{
  "n_layer": 21,
  "d_model": 96,
  "n_head": 2,
  "n_kv_head": 2,
  "head_dim": 32,
  "d_mlp": 768,
  "vocab_size": 8192,
  "activation": "relu",
  "norm": "layernorm",
  "norm_place": "pre",
  "norm_eps": 1e-05,
  "positions": "learned",
  "qk_norm": false,
  "attn_scale": 0.177,
  "bias": "all",
  "tie_embeddings": true,
  "parallel_block": false,
  "init": "orth",
  "init_std_qkv": 0.0672,
  "init_std_o": 0.0834,
  "init_std_up": 0.0962,
  "init_std_down": 0.0962,
  "optimizer": "soap_variant",
  "lr": 0.00623,
  "weight_decay": 0.0,
  "lr_head": 0.0108,
  "grad_clip": 2.0,
  "warmup_steps": 200,
  "schedule": "wsd",
  "decay_fraction": 1.0,
  "decay_shape": "linear",
  "final_lr_fraction": 0.0,
  "batch_tokens": 32768,
  "seq_len": 256,
  "doc_mask": true,
  "z_loss": 1e-05,
  "train_tokens": 146100000,
  "steps": 4459,
  "dataset": "wikipedia_en"
}
Each number is 128 + 32 x the weight over the matrix's rms, rounded and kept within 0 to 255. Layers, rows and columns count from 0. Numbers have three digits each.

# up: layer 17 MLP up, 768x96, rms 0.0962, rows 355-423, columns 0-95
# down: layer 17 MLP down (transposed), 768x96, rms 0.0962, rows 355-423, columns 0-95
up355:139129122138130129103162082194123091144158107099121116167109115133134127102145077121131108110088114110162108157123106109114123159158128137127082168149143090129125105086109080127118129153111124140188171152103178088136115125142139179110082114138162154124111130152097124145136124111147109153
down355:103078147145150119154075160126095104158104147117104118107124130151127111151116169131149126150103077177144147103117117115064139160104150156135129124143167113137128134151112141139127110166159150088121182140153108156081150128128122110115150115080120095136140124132095103113108126133060130107
up356:188132156136164107177143206140119087147189077112113170099048116087172104084085184145163129102134105146129133120138174142086125153058079051082107113110176156171083165209119155100140117142107088150106171104171188126111108166083142161123145119119193122164143099161125102098116146141162125163
down356:107188077130098159086105160164137140175159108149080104103127124108104091127128184101137134140068063169128149198124076122097185145128118122158177123099136160103133134112156164147118170129132093091133158174162117145130184143148162124098116113124090117100144125157126067096134150099148120141
up357:104182154183148199143155125134123155065146136127157124109114076173148135100142145091148105123114085140150175114188170111161113082115128140107178134108129146073104126111127114132115160162193158122158187148119210088124137092169125212125125145182129146131185164151123155127117086172105144155
down357:105160115085128158138085129118120088161148141157108088118127091163103157089134134148134130184130097163117206116165140165109138096133165108150087117181101128132168118142146145149110149110129170097161096130161141172073131137176121111146107155107165158132097146110105158164106143142114152135
up358:098127162061100062159181186135157110150112120110150105090059173144144142113163114127156168111137094080083138148094115139057169150182083162167156169122108150126112152146101110114158066145080105132133126176166111112154110103160114100113142067095166097137087140115123129150200195102139188153
down358:106094130067109182082167148122154147114149123096146043115159107121113080112100210119125128107094145138155157117142087127150152157151161116132115104068126135114104128173121095155103110137088224107116177171141071150074145111089120159190132161078047079111178122071124108127040067118156078129
up359:132119084119087131156070115183128107119112089133129121111080136156163159104149122113079136124128174118150124108101122118140116106095086129146080155145125169140105142148157159135130096098072108168139098094182116080130153148135177074171229195117138130164108150176131081137140155110142101150
down359:145138126112180138137177183118150135139149113043080123114128118108140145123125127169127110106152073147120145159122122153057106091124163090105128187138102107125087165094145109111061096127140131197090131106123119200165152103085147154122086077098105096145133131113145119086087144098155095153
up360:102124178196172181156125106167181114180182120057112158144135149110190156130130078165090177136132203120172080124098124142149151143037145153093168091117097118106131085151144130080103162144108130100138177103173161210147109117124122153177115167169165110189106180146112106128090142140106139140
down360:110133102162149140118064142075170191066103100122149120090122116156096131184088131129184094082145140109162112110105148132127068164119133098093133075140172110146180179117162175144135020106136132113144173077116141100107080108124081147134142141112130072111133132133124112129112110167161160143
up361:177112121117094218206129141130113050173112145092159112071110121137060126147120163137150122154138134108165047086188104088175038141121159161164162145110116094120122084165141134131121126071164081125080188153135145139086152125087164145125095079090057062132082156153056154164085088117124114106
down361:147131126098188120067059158197122156191039147109172095162098065109138164158079141122109121125153055092131159082184141141070144145094083140103118138108141145075094165074121157186139176104085217139160151115170153085063118125137109134096106151171082151120126146163116146110161165143114060116
up362:068123128121108159124118142134174118126127140155049148109138119122094105125193086132153152149092070150124109090202151145141172119117090115186151090148083110162119188071089103146126093086111109103079156140140131141171163123155145154168157066113144110203151116141089142218141094140164110111
down362:088122154073103109069119095168131175104115139121172146126091173119161069121141073149185120156111071159106174157150213114150150139103193081098141200123163154106113119127166148092106125138165092102082127157142088115102045186098148109172127075139165188118104117167093156123188104182166186115
up363:067158126114112125139139171122116131109189144130133205110105215107167115109127153164114092082122128126121116074133141125127160137098131096159082116079108165194124101167205141084156102147093150097108133138185150162100173083160094102153143118134106098086072085124118176158116141116073083163
down363:122123124170169177170188099136169130122151128157174124155132064075101116183103166165107099157119139160191147157122098120075173084180141126098163134154118110137090167144113088137090141130104114149161117109130139102114088113147130108059105128060134139110098174084129162110109118121163179149
up364:158157142124098172130134114100081157158123147151133122087120134126144171164149082115136108145137111074142136119138091162196137105087102043150136080166104138121151162176092133117133096142117066145146185131144117120110110129155127059105105131140092061116135160157086132113152137136133141124
down364:075148168126148086157083184128121122134156197118157114166136129138125146104139123118146149134146114100106071089133124159195134152157162136160098176091110090102187085152092166124090117072101168141117145137153175088124129064117111152179142162149127103140151127164061106133101100102105162101
up365:114066106134162151114196115117090121107111138049132137137147148134093123132157163154172180150137161156071132128134108138135092086109119090179094102149142140141141179153153145094136165174136117117109099112159103179136096091126133130120137163141095062114139132144118092119070155098174133162
down365:201153078107164121171134149086151063108132111142160103094107088060108214124113146106147117099192080138188134087119129152098147177098108126148112155130117105098175160161081119095172073106096089097133168159137115112138098139143101131115140129081153099122109163153112115118092121181091213122
up366:106132152101149123154137089156169109193103120110162116118169113138127187148129119130143135140123136144119089151189157127145098139169153115083126139106092157177102146144154097113153180128151168203054159169118106074099183124129057091109155092141096139134186166168157139122174140086098144141
down366:125149150099126098203123171104145094131117093103094122065121154102131095064120122165145081091106156139170155121060123100131129136116085085173067141122170140106159125152063116084155194029149084114137106070120109184074193117137173109168138117152135121157130133167195105195132142177098136138
up367:143099093093104137185187173173142102051095092132117141099092139158133131155107102156165187197133176115173099068127104119138106108174125117157160098154089133141120127116111074129156127100078165184078112187123182167106168156126123127151142145108143125121109149113147079135122133117183158122
down367:160122140071129132130122116131103108190128151111107108171083103066167111118212195180133100210159144016094149112191166173081132128197085181176116135094207125075088135039111180186144107110072127131196137120128195204141162056084106088111081119092149173153150150097205097066145103145111120138
up368:082165166070090188146149135148144133071148137054122074049079125088101093137155120116130125123095131075156072184174180069139096112195089139167027157063137106178057175143065086140141145174073131158134135149194125178136154124123133146119149103100109093173122166127095195168118105137065098127
down368:161101132123086130094142141122105141162112139165089139180099117102134155116063157119154159190172109181209121097074120123115218109128117052095130140153156184183107139140149164153117108095123133111139138132078126109106105102139104105092115106160130155215114150143097072160153101140112079141
up369:137159147105149134133138120163124127139169212159162076137100172147139090070141149158161121167210183152180125113197162104166144093129094142074136120166189092110145137135085140158116153146189127171104109127149125144120108137178100148097133117042130189124135119104141149185143095102098138129
down369:103142128142086141153180131117168152112168154125162069123142071168107153191115130125149120064154101145119138166114105083105129168111161131148114118122131096164112097155110163133106148123105176103171134166143098125150138131125118157127147169159116108135114161132143117114125163147138118093
up370:101056137163073061157110146157171188133130170150165101163115101194179158167134134027199131123117074102108097172103133109205139084114158119104158111131071176120130118072152102138197160138093142117151138103157062123175146135175159146161146077133138080139128127133200103113154155149123088110
down370:134130086191121119074114079101135084160098125096107078137131081131152088153158160121099186174128013111152098199090171105036226164091093197084105125107143147165090131092132153144119160160097060174153107174138112138151092100193130103106108144191114133072157170122157070121093196109141120121
up371:133125180172128133174121131127150190140189134107203103099124077154051061094155147132125114108109167144147134152117127137079151118102033128108100149110191122147125166126174081107102125162100154105118107136156154112098142106191153167131142109163125127117140134143102098152199159142077106166
down371:081134138252101129148097121090172123087135142079180091086114138142177091158147156139170146179173098113103155157098144143216160156056079096088051113103100129097106164115150174167188119126127076035160090148082137110061114164120098123153141203172176166065072124137144121120069114143150164110
up372:162152126135091124156097149162130111111161149090141109146229143078171168079095098164086150134129127080087141181160165144097112122106088149111111135094135174139139106131138073150112152125142168097078183126183105099091183194167159118129137136136134114131094187169102161155105166087113127134
down372:177118135143165091056140115136114093193192147153117161109113185136136144158137148113103144139075129162201150222105159082136121166167129118152138098145129156120163174194127104107154156110122128188167151159138108113099151134114147175150152145128182083089125135159107167117133115075144174116
up373:121067099144137121121137079188136076117132164112112141118139126145111118061152124114134102108109180211147151094117190189124063104144101188188122116135154139170105138113150084138176112165140111167097189171130158143153161135102120140084147139139179161144102055165136079139101123135128112120
down373:122103126128085132171131093153140108142082141143135125163122096082112126091143082141155110189141100142045089140128070135169137130179144068187153144087114217119162141131116101095135074182196125101128105053142105118212117097137122171147138139151086094094134138035179157082136127139127151097
up374:113116116151136142081157183134176123071182061155097171113109187143173188100133138114070101218184142085119169144095152125116143111077174180117117141124091122144106225162125137117099134100135130153082140119117147225145100149150151048155092138068169080126117185098121154116107076131138133197
down374:113149135101091150166101152115142118138114114156116115111129043096123133188145154130129119080070158131122138104060126167119118175162074112172138141139133096132151105101127147138137198104147147085169106110169179097078143116131083160090166092115056189107124101155098056189157122154130153098
up375:113151088164103092127090120120124069133124171107130115138062104103107104102108148094138155083116131090108130114101189139145125055138147112146140115061094134197111172110128068098154121156120074177094102127127106111115121116103100113080156129129104104102089177110160101097145142106136126117
down375:110088152157076175088150132111149112118137169108140156109176118108111126116191138109105115110109098161122132107161132131158124160155066120155120173164104175115141111174088162134142143120088189113153120168095047151142133104141123167132146091086069115129084104142151144131188101141102093120
up376:128083109107165164105170114128152138132158116130113144109114158075118105125044122153169159194216125111093091195143138123100117118173114120140083138135067104146111160129138152182098137137171104098138124135167122121145063173132192120104167098105167132166152152116196117175106164129078115139
down376:158180092150170106157148103085092136114134137092072170144157118107109146113130091143075114164099102135124154143108103138052175142105170123145165128115110126159068115090152180131132058193095131126106088108149095113160134114130125133178148177120134176218126114099139075079114134111111111180
up377:162108165176139085173089078176136126110131163117113113106083141119159104057135153137066151200156131118139102137147171183111088150047141139094120100122102120163140152124090150169150133118170113116107173129111155135140130101149126122073140132128106156124127165171126150089130106101091137152
down377:153098077159136135169134135123147144119099110092115101095177095149077104092076167099141128126159162158162120134157170133161158147145135088139122164139151102155160095155121173103120071090184144107122147109150123100171155132096152116066142124094111074128145109158104123097124139150120102136
up378:149183137141076151157086150173135139077123117057130120103109218209163130080111110082123125096156098088121127108128160148052136138140144080192087158151064183161044137153142123123097106125144137110132129120111162117103131147124152101174138152176142139145111144136095111108140180160118065099
down378:140150116105101097097146159118119140116076170171157119100164126133194137113141066105154130163135133118157142152130089032094135126146151129044205143143159143101162160105107066153146145132176053176110175073092114136151144164132128148143165138098098116071133139155167137084150159078175116216
up379:107141146174139118146177179179116179160132097107096143157169101101129115150158132120162116138136158115165106164124118186107112145166103080105130104155148103178141157127153070140057186206128146118148117156159118112137084121158143159112126116060179110094138046105106126133094113042137124091
down379:113169098085152113161110137096165153116098171111132157122176101175156071086186070134103110137165136169076127112070107074124109101152137148114126174159199184126151113130140106086164145191145146067107147117121130140119172112158092120148103115101140118166106087153177091148084141133199074138
up380:115174122106152143155206073126111099117105138084163107180101083104162106111079139168168132156186105131162142107099154127191138130160170124125078163086116093157169108140072125150116122118112111134148153133127071173123079145100130150143084177175119080169154118178127143123123194156101101103
down380:148112130141117120146090140167125093174157138184152150137132156158137157084115144102132120115080133175139159117131091157113094143150130124149140139190108115060128098162139123146117202072138125077125115121119124123139154141088095142126125075073127152099131090084128179149118110156111151120
up381:098139101132150173156150139085072091132155117144105142077162143139119129109147140142142115165077105122098074065152150102105099131131154185147121150191115163119124147186114142136123120161111125094173094143144135093163225171103168167104098138061124098143130213138120147152097132070092110187
down381:169131136126135134143065185143129161107152189173092123108115096152160089123112124117157119124109133158107092094124102151126067177138162175129121081114126120149155106109155079153104158103090195106188064103171183092134118117108117168140106108121147111136137158125117161162083105140167135135
up382:102072112143140117136097158101153157100140111127129119089141090164205157062165097093100059162143124117158117117146168096092049119121125108072131056122127120178150169089063101084109098129134097182133152097125138113164103149149112103141119084121071081162122135131095150120120129133058080130
down382:164132149104144135095092109158162140140201159127172115148123038058138075107180138194135098119096118127125122093078183184129150101172143087171133165110134108133092129177110119138143090213114122070157137138100117124107165088076124047115084124114128156115094097110060125093137143124143162151
up383:083183106093093203106073150074097125081145154180121151160170091124095153116154117146134136152149111085125158136118105117137150115149084154173066111171122153108077148106174154140125142112141125129148092190196131160127152181080113126086122161166104096102154137159147092169129138093181156141
down383:079148053156095148086161107154067160102161161155101145162130140136115128070116110095101120121113154181155130072137216129216135194140114096137168171174153138090108138133088141132085153166107084126109091151143154094098164116156121149067138137088099121111142133128098151099151130172103135131
up384:100140077109162162196082086136115125147166190099159128122133064143101126118116129170119109215187145209138164180122113163203123138117126142142101112094103096151139059098104086109117164091078138139124116115152101131171120113111085127166156112194066184078165161128116143148123169085164102121
down384:187133140056112184122146176063100129067124128119196158151139138131097113128181117146094192124089143152167084130130122129143126145104081146109149099045140182122134150154163079079127115118140136096101157073142156121149195122151128115210117122174146157077106107147161148101089118116167162123
up385:114146037169159164071077134117128091160130155082138133074119088137113094166129150133153213140143094124121147163164171154149135103159106094124070067150138143171140146136095080174129160140097163154151137150135176136169129155145136109106131146147169151125169095106126113135138093088104157106
down385:091164101122127113146099124136146109162130134170142125096097157145160163103154181151080127104123073115175120126059102145136112117150169133111076157039126134123123126171077136131136131152167113146169101160067080127073157137102092098100113130141162161162101132118195152157133141171160096104
up386:128120085062159135179086160089120187152136132072117165132105129129098107115126134123165202095147135112091125142189113163086093194154117089145116121152116120138093161157149136152065114170143122172124162149166169136111086077131126084084117066112136088126132148158130170168168137149186098147
down386:166125130133067170135146129113054149119103093035100156108154148158097146138118177147144073086111113168070154176123087123116158204099166076139152099139149120143096101160179217068145120223143072102109144081092083176082131134099162076115170127140089091151063174187191104128069138134166160155
up387:099092148155123147156094111110111132117066181157157180173144133125191126136141139076167094126139130066102104098138145120197109078172150118113193156111156029202104127171129121085170113059094097161116141140185095134070113184094158188131116097118106144194150114097132129080148095106104137199
down387:203187100118111106117161090153170137201149175126146136085132130098079147119107136170122186102098132121142114107105124150074068168119184099177116096111055211063122115157118106145072183109089152090190112118132153114134146141190169034114121111090145153036143131149191121144154140133129159117
up388:111140157124142137143119111140140124101129178119185103141115150138125113071120096114165086066138088095085117067169137130170110129095134091187103075159162102152179145149140112180125160154040086142054136170080123128142126075169031134120142127154115130139128159120123161197182077201045088209
down388:166138142143171163124100131127191113151148097110151138134122137136089185208183177137144137114178071150076121152149120115157153095080119101117106192161142251203088121093108133117101103113155121008165150222100136159129163153122191108153121150113084108156168150102118094157171108036183094041
up389:089104202140152090105200141185124125119152150135125133124142135132092181116165143072084163114134162163145113104156172125147141144152076164143147113141116106155086085195078153086111113089054100099137082095150106094101098090122146157141167132115132152135113157199123136133146143150168085127
down389:124143108170132114138136113166081152151158174132111150089130165140107056172078125125098103070089092144105111153178138158164167144094108095153100152160142083172120132074092132110129117117188131182163156069148104153144091173115115137126130155143061100130163166119181135100089109113049113161
up390:169174134157157186128119114171102118133179133138100140101102076159120156096160172146143116083131182116104066139150136121143106115132135101173112129122104136122084128170140127159074080105081076118117120123104129078121137170067104162190165105115165115062157143157120124146098112086141122097
down390:130080171136097082137128052108113122146141078099180107094113192131118145120163165183122099116145136167114106141096212121113073144199165148156165120119092181118106182083125102142108119188115110145059126077151113135160089126100086156106051170052092145178212106050111070156121153079132115122
up391:161095122111177131134139164150136141137133150106157103144129155163133128131200113180111109118131109110152141165149200153125132101158147174104121180097135138129125144126148146178090092035122166151134160096116137189157116161074166130095160129165123148114152109110127180156133109140140160139
down391:083145128166128101110130111108121086141133118160175069094127136136115096128135148113118156082111114135138137149147205133123103133131159083105105086144090105170102111112151102124093128183106118088112120087117116120145144106088123141100125093097130075109107154132108153078168100140111120143
up392:154112147090122124074138163152125143131129155146121108047128129117219201099159158151109117134126151108135094105100159086054129108153101131180126153143115150134159189097138103177160116192158124186128141192102130106111084180196118121217118133103131128106128159137118143085144176095131143158
down392:077100141168121141200123170128175151136160128146187169109119149158081142129129163085155087067143120153148153118119142119106075096183141108123124131149104119160161109129178169118128193139102130148171106047094139120175176113130098089085116174167167131142105095125129125145142144166130122113
up393:159163199089092150142141150130108173139142184103112165078129072212114111109131118095148158107071140104169159097129091096103214117145145125139133132153148151078159148116097104156191109126154124134121128123130159085108144094139162120090113140053128129138142139162088149074138101145137141136
down393:177172076158108137177175167124073122107127097156112113109122171128123186093146125079108084110130110141132124115098128074121128128209151114092129193129107118122107152173162108136198081073112216117128050151148162162092168145149097061088122121123112122135094147119131129107159157102143148157
up394:121083148139062100116162108136118128124127152089108134133131082172154186115162139105160092131084132156111102181145137175134130112156107116135156187122093178125111111163101080183138198089076153115083131145118111132164084164098165139148101102099169081114135121155141122113141082087186117127
down394:147083222170186088114154108111095101094102119150108144135105120135149101163128086135141093061088123150182073092146109131146138124104143128085135149100118117084099075149161095131201166106044134141109107146104130160133142154102132121114117118121110127170127095164099111078128097144184085126
up395:162077122165104108098176149099154069174133162085124077123204074177164135106076151145137118163110112165113182090096143084172124064116138090155120120093161096138123112104137186156105139138153137070094114074113103130162105106207197072119142065185071129149143154136165156131178146070141149163
down395:130106085107092141095134157134118131095143106144098119119142122125131128133192166097110103100082175113159070172094149127134095126159128134108129174145111100148144146134152216129086103142197149120064101140144153123095155125110100199161141107112140146206140107157073142115146127156145150026
up396:149155101110159163143096138149069142101140110108136091131165156153067136116127125084065185148120113150115074145132176101160153122147127176151146108135131131099110206157147141067111149117079094061151073094138114140119139169146163150213157152153181133159147158143155129077170127131125136137
down396:139183142094086122133179096141123109161121159115134155116088128133123144168155132122206162102126141143139158108130094158109126138143122105146111104092138086113078106146037113125130127166110190175165088128149132122115125160109145169165066157161122157132123127071153150160132122121134148148
up397:156093099107168134168084078169116124120134158091133105087107129115151176104123112078139042124122087132175101129188069085158167093125127111129129111052126133172177092147169045128113138102147156162129166157180080108090030058107090111112146156142143167187096098113119121148055157135139074163
down397:153118119093065166102049154107138168167094128126138153154092139201122168156055109133100098123096137081135129135128057130136182120142122090203079102113123091083238170177119113112076054131138106189079145113096190146140182102074142150104119121140202141001153082132136081160107122124119112176
up398:095153150112151135113152136116140150141172141120107117128173159153114188102187125153132081127135143101138130128121141131122120119159112092151132157207109116158134150208133080101090145093198188161111103092074094138119145141102142177103116127140157165147186169105139086155104115152124162123
down398:172111101192143181142121151142092116148091149167155078136099122112124075119113121126119145160169116119135165135137131128115126104103144183143160113115144099142144122084162160128184099148153107163115151133168136134127116138154130141130110132124166145096173151136156120100162151146142167130
up399:110085142128121166133096106119137134104134187139129176103229082132118105099158061129072114123115110059049136151085058113122141143103127202124160124117143151187123085105112168153070133150096132101142097180059125181137073102078095075114204123142163142132126116131091093131102207068086144129
down399:076100129120120149132131103124164170137127191184116167087165093134124139152143093138130047152105164095100142112130079124116111181137146122147163076152142108149159107113149167153042124149118154107135081102056096155111141057127122085165177132144110173155108114136098126159091217103116127118
up400:168145116111067116155132159124139147109149147136180187117118183142156142084077099088196099094100130161145133141143156131142135162155141169145133091158138157129120115158087123161141139144107115122155174128145129173151091084109114176070164125093199144150115076120110123118122130087148148101
down400:071176158110124107156080176160129127095161144157129139153104087101104126123182058152173142113161158107086132073163139156126139124045082145088061184138118115131097152155153134161166133164125140173124131129176153102139162139145108088162149102134112112155150085156158184139144117138102154183
up401:079166142148145106141165164110159144122098143111157121097068130198091123143125094130135121164158142104086189148112135108100063155071111138158112165150139095126107183109110126123106129159116152125148115099143138094130100141141088143062078081114114119091156176166137120133155135154098063159
down401:112086106093122111200086169099140140162166119124139141131163181140113120125128120142155137114131119149169114096054196104133151076107133122114156094104097126148159120090051113162126140143120165185145151119127165157136193121107116089096138094100142115088118119115064101143110117109125149085
up402:076175115131123121224094131217202129090139142091136147186120170106131131090087122121137137129151091133128131101113102173119143141175072144091130126085116162126101138132149154147069132100160160155099169157159177113103157117159113148101196139193131087084082158111154135144120119133139163179
down402:154150162193112142180141102131166120078142240208034120104157163153100064145177139081103101130200106141152075154090181079134097114065143149106118146149097096177081137227159098157090135139146132128105082158105127122160126168067122127148075146121106080134120085116162105119106141158115097120
up403:123124050151106154168148071089085150077145168090133176135127188138161140105135090137176122113125131109108064091163123107124142115148128067133126136115149116137163144131160123105128067099182138094105126161120089150141163102079122127158156160108160120119117141185068147125138134138109154125
down403:112136143110117115118111113128064121180171100099090144139115069104104139117161145164153119137121152148114102064163166101066135137176138078138123151128150117155141127170158090100098134170116091138183128109131065179084164075098071136140133175125155149137123082076134087155121114155119157129
up404:087136169123125104197221138139153186099146112084157152126087123115109111138137117122136100139106106108105123112054133098175130138125134095167144143113124117136108123158186063090166119089078111147168120210145178204135062071091145091112086166122108085126143128088074157082164090105117089091
down404:121082171169113106089134155134159126100197112085112203107127083135107172139044131186113140105142116098115125085117153136150151101149165168168163130050135160074075076164100138130102168159160098107128136104120098185207087138149138109164164116139195095161184147150114147139098165156157098145
up405:076102129141140143115102092130115159143167142094138153167056127179149120098178187075110156126127101100123104139180147120155129076139095153116073087138145197142138137145145165124188114139137080097067135170101166173090093071113123152115123112070139206109078207084132144115104101147184166124
down405:113122138118147094191123164130180159181127146154088131100117138153201191102132112096157070111111141180124131091099100107109060120112086102150144114137170126085142137124098157098136091101150088148116129155112146107209106156079122106088147077051141162099166180146156083133124096150101140118
up406:159082113155048132184166102117100094100134152098148102135160093123131079044127177079138141099111120088080101130124108148102144115128152099169072121117110174147134138175126106124089137104143113166102190144144148138088146145183152091105153146102112069171169105107173159153075114094113084107
down406:106090135109108110165079081070144115139149179197144139156091065096129113179092117060157104177136131100116170198136067128113177161180087135110176111099170141172126088125091146107120146102134149086170154116111143135144149075141088098061129109124149195095091072130125088114155146157105137073
up407:221135154107143115133154162148136101111137163140122168133122112124099125099166149129126132167108139066160076128124132085104161155120080074137174132125146126138137148099126126127059110090115086104073156118140175148151159159137175099122169102150142129125129106067175128146142112113134103157
down407:071110135115069081125106130101138181100133143125112090192143138170148122133114139129124144147147126163114140091091121135172127127121141132157074150134138140140124137156117117102162140082145146104159091134106095149067139107125160138101152153135165113152180113134123108142136136105127097154
up408:098119085170152141142210165114128112163143138088063060146073160089052155131155110115119141141091192122109115092110108090131181151124180088098118099092093096131078143176110114107150157124112138113127184109131143127157059182163103103146170080143153176116121122120086089162134071185105140198
down408:063195099153120158074173111153099126120097098118138152148126108152186134099215160101123111142143156110103090116149130090152134109154097158154123089181153120136127170140143075176156157095102088155159080100178121115142147112132151137181103167131130192138169073169093185115081164117140093181
up409:172101149086135100086142099138172150137114121072114076107151127147111124093174076142184110169165178117195064133119155096102123127092111092183134074152115115143129106131155167119183133150055124191132106127154126216148149138116149180105161087111064154168113100130162138085066090078136187075
down409:178135101084110116166133096131158220120068160122101093125110166106079125063189142093128137164141145120127145126158151143141036078077166099131156072156167029181127072168090174144094129092091180109165092153153098114175111160143084143173044118107111093173148159124101131128073141176069161107
up410:174140168146118093135127120100149154116171173139124050097102133157104096140125175170198131168128157088173123109099090089192168125155198151144098103103126108178136146150111085174161115116149113159170100128133145162056115104125107136158089096149128127103109164136123138183159077111108104121
down410:115146063131137152136108128122104099131117076074157095133173108142145112102126154118090122107133165107108113137117062119105125134137094143169155199183125117114156132141147120120136138188142098052126090127153145134154147145114143181130106153122135139105124115129100094077148161152185140112
up411:094131089153094212086103195172075117192095156126178194075186088123179142093078159149068091011169108169116159183106061140149099108070171193078112149177141122185093070117133130181124115128079128065122156058133080177135199112044092102122092096212140129145054134101196130116179153103107174149
down411:097044064146098154071091195106089126178079081114140233104156137126121173157151155128058127106153151163142151128126031054125181082073199185116192136185151154086122099185147175148129138166146142116098137085107108134124184093129160109163186125147109066125149168119168095152080181160041152132
up412:180125158203120145169122083177100142142108052149127145133076139157158131189097080142169100097136129174157145146166119127152175147151138135168155093125134075124130152183092172110158143113087156188156077151115122154141178152098139120089117111109091116080109142078171146117137199129117163144
down412:128159135125153087119089134163182133054101101102161081125137121111120135141122138139153174117096127094207103116121120119076160094136115167093124116154127135130140160116153091146126127079123130145133134138150112128170144086129172120180122086143104158062117154181120114127171128100133191102
up413:124172084090108138115217154112094089083091161164102110145128088083158177099106096140082145129116154148107137127199099134180111097176128083091130159105094162118119124144156134122117105098086071165152163134140136120123154000163134112107125125076102134133144192160071129102111168086129103105
down413:069147146148125120081110091114069057123143164128199127140143175168139061145125144100129070161164111094157112134158139139116151138134105164106155145120145109084094163092124172179162172110124158162103157168106143135086173098157075110063083135163154103102134107136178073133110117162168106120
up414:203117155142150138160108164172131111147124141143130155150131111177142113094139075143140145109102097130075111124167140115165162117082129148117127109132145107112128179097088125210089139139147138125091127173083109165078074062152093128108113099101163096086099126112144087104130162138116077179
down414:075145155072113137103167146111162199111082080089122127126136087155092144130155112147152119077118135097194095123113105091109110179152130120097073127155108112168158114161152085134153060059129115109136145115097101117195149162139180183160195135136151116166170107153073142154199136168124111161
up415:117044174071114140096106108090102138178131114138137186132125068115111139187165163116160139142129063184136081129129099098166159161107152152111174120125037106133136133092133119086145138175112079075166159143105091194131172182092137135115116074154070099110112166154089162193156105091122100163
down415:132115114101083224123096072117103163143156122163100135131152169172091143125118120090111107178133144112075138199167146098124155157070074041108157143132165064137122113128182152085104130148085158141180115130049093210128156098094099120115124149145137169168131158135121127121192184137150119135
up416:145109123120158149148159115173112089091057129051163083081133148156124185159121102033097104187108108140121104130188112130160109132151158149118140167209176116144126120162193153195131179112127058134184135138108054124110164118100150082156092093130158153162160162176152089117149121099150125137
down416:151141194187115117037155134158131098197088145087090130141083083135075109091099109130132122123089165132144141146159092210147104088178158106136228126207129119148171135139127086155061215147139075127139215134089102123116153123145100159098152158099114123144149104075150185111107107125040136193
up417:174113162143129104142145209155138134104124147148161114107169105102100103158120139130136144149122129198164102171105173080123104128161163125126108151160130146174162078114128137130142144071168139135153107137139183154112179156124128096088064067151146181122126112184096108165127147104158105097
down417:105141141141131124163168085112113159132132122056128144108097172132148175119127114144127142109134149071175172153198197128166203114105169112137106094118163111180171170157137107144120106115151155090123158174137089117116123111183129105144001105128151113114095152097169108096119129126146106117
up418:157067137122101140114158097167119144097130149134112163099086161119114108120136137089108139113220131100155119155134190158109121107116125163144142141150094113065074154078125157144128135108116157228158127141130134198160135144179109135127160091115136103141090068151177093092139129124115101131
down418:182141114113091113064135098135124139123170137110107144115151126139100129057175091153106151114137112119088136111111151163095104114137187155145121125101190104122128096166122150124115156123113089182090085153102097070131151091118182087177119103150131130104146180093106201153089022112133157114
up419:170091122120155162131123130134173193166116125121120134093139057189119126141169066121083140146078085135077092155139093144087139133164131187126175122096154108074150125157115062109153068158084130096094101074125153103148115139152141115083131182143192088159104123139146099129130097080087141110
down419:165131132109159118121148114148132146124156152169122168119070110120152136124139126121061090111086107134130193113122105164161089101082150111100081158152166146109173166145140098060107109174114132065143082107130100120099143080103152108122142169067120093108124153145150102171114103049158130154
up420:147078087180124138121116173086075117104167095179124213145147100128118151115119133065139159184155139143112097169126147153101117127166080162140150082150094087170121166104090127133134125107123147108135107163153136135144177185115158145128125158167108079164124102136069064130138159113183112126
down420:080075114134148157147138165129177174126087139166121136091153156160060127126097140108133108097105114086174101143132116133104186143137146169126136104119110175173176125131084068136102107073160134163168160172093067096107119124130156096122157120134167051089105130136137124123101146120073077170
up421:140141134155150166167142142083104172139157137100140154126102153163182136099198113079169186170085097109124133180092191137079128125104161139165126131160161106115151091121123164154103113110117105173112133115148149167152189185100116155110126115118146128115169108144118142144187151161140125160
down421:183116180159172101108090118141130144148147084121134101097140103094128076110117121128187069137102136118148152109139144152122206117119139158150196133141118181159145076169130101155121110166103105162101106090114139131099166105099164098112128115172136132165169138083123141073089129117180145078
up422:116123135164141175110071112157131139097147084098119084096099148114144133089173135116138137159168079092141137182153148152121128084158107040066187111135134119194131102150144103135165181093139116133110159139133083124130155198083083135116161103169133159141103120114128105152131114095122136082
down422:179198203147162157143172150060115097147141130146101141137113131156087147139133127143159053128112161117154090125119089144087120100105173102093159117113168200086155152206143101104095115078149082167113094097139147086097080150127177107081176123111120146131104159109182104097117167152109130107
up423:063144118131090118154127154127122173069163144158094189072106103129101132065081080102120114149151121160068130130197131122135112117109142077122124106123080072105157102105094091095084143128142115153087095156115127140131126148078114167157137085165170158100149148112181133160089159149168116051
down423:106065118148142104207142136117101083118130075137197143084087148104114122101124085177148150105151093074093149150147145105152145176127142090181085185163098144075095130123093133155147150160145122111098088146143113084129113151176142130127039108119129104109141180080162129131090124139123150104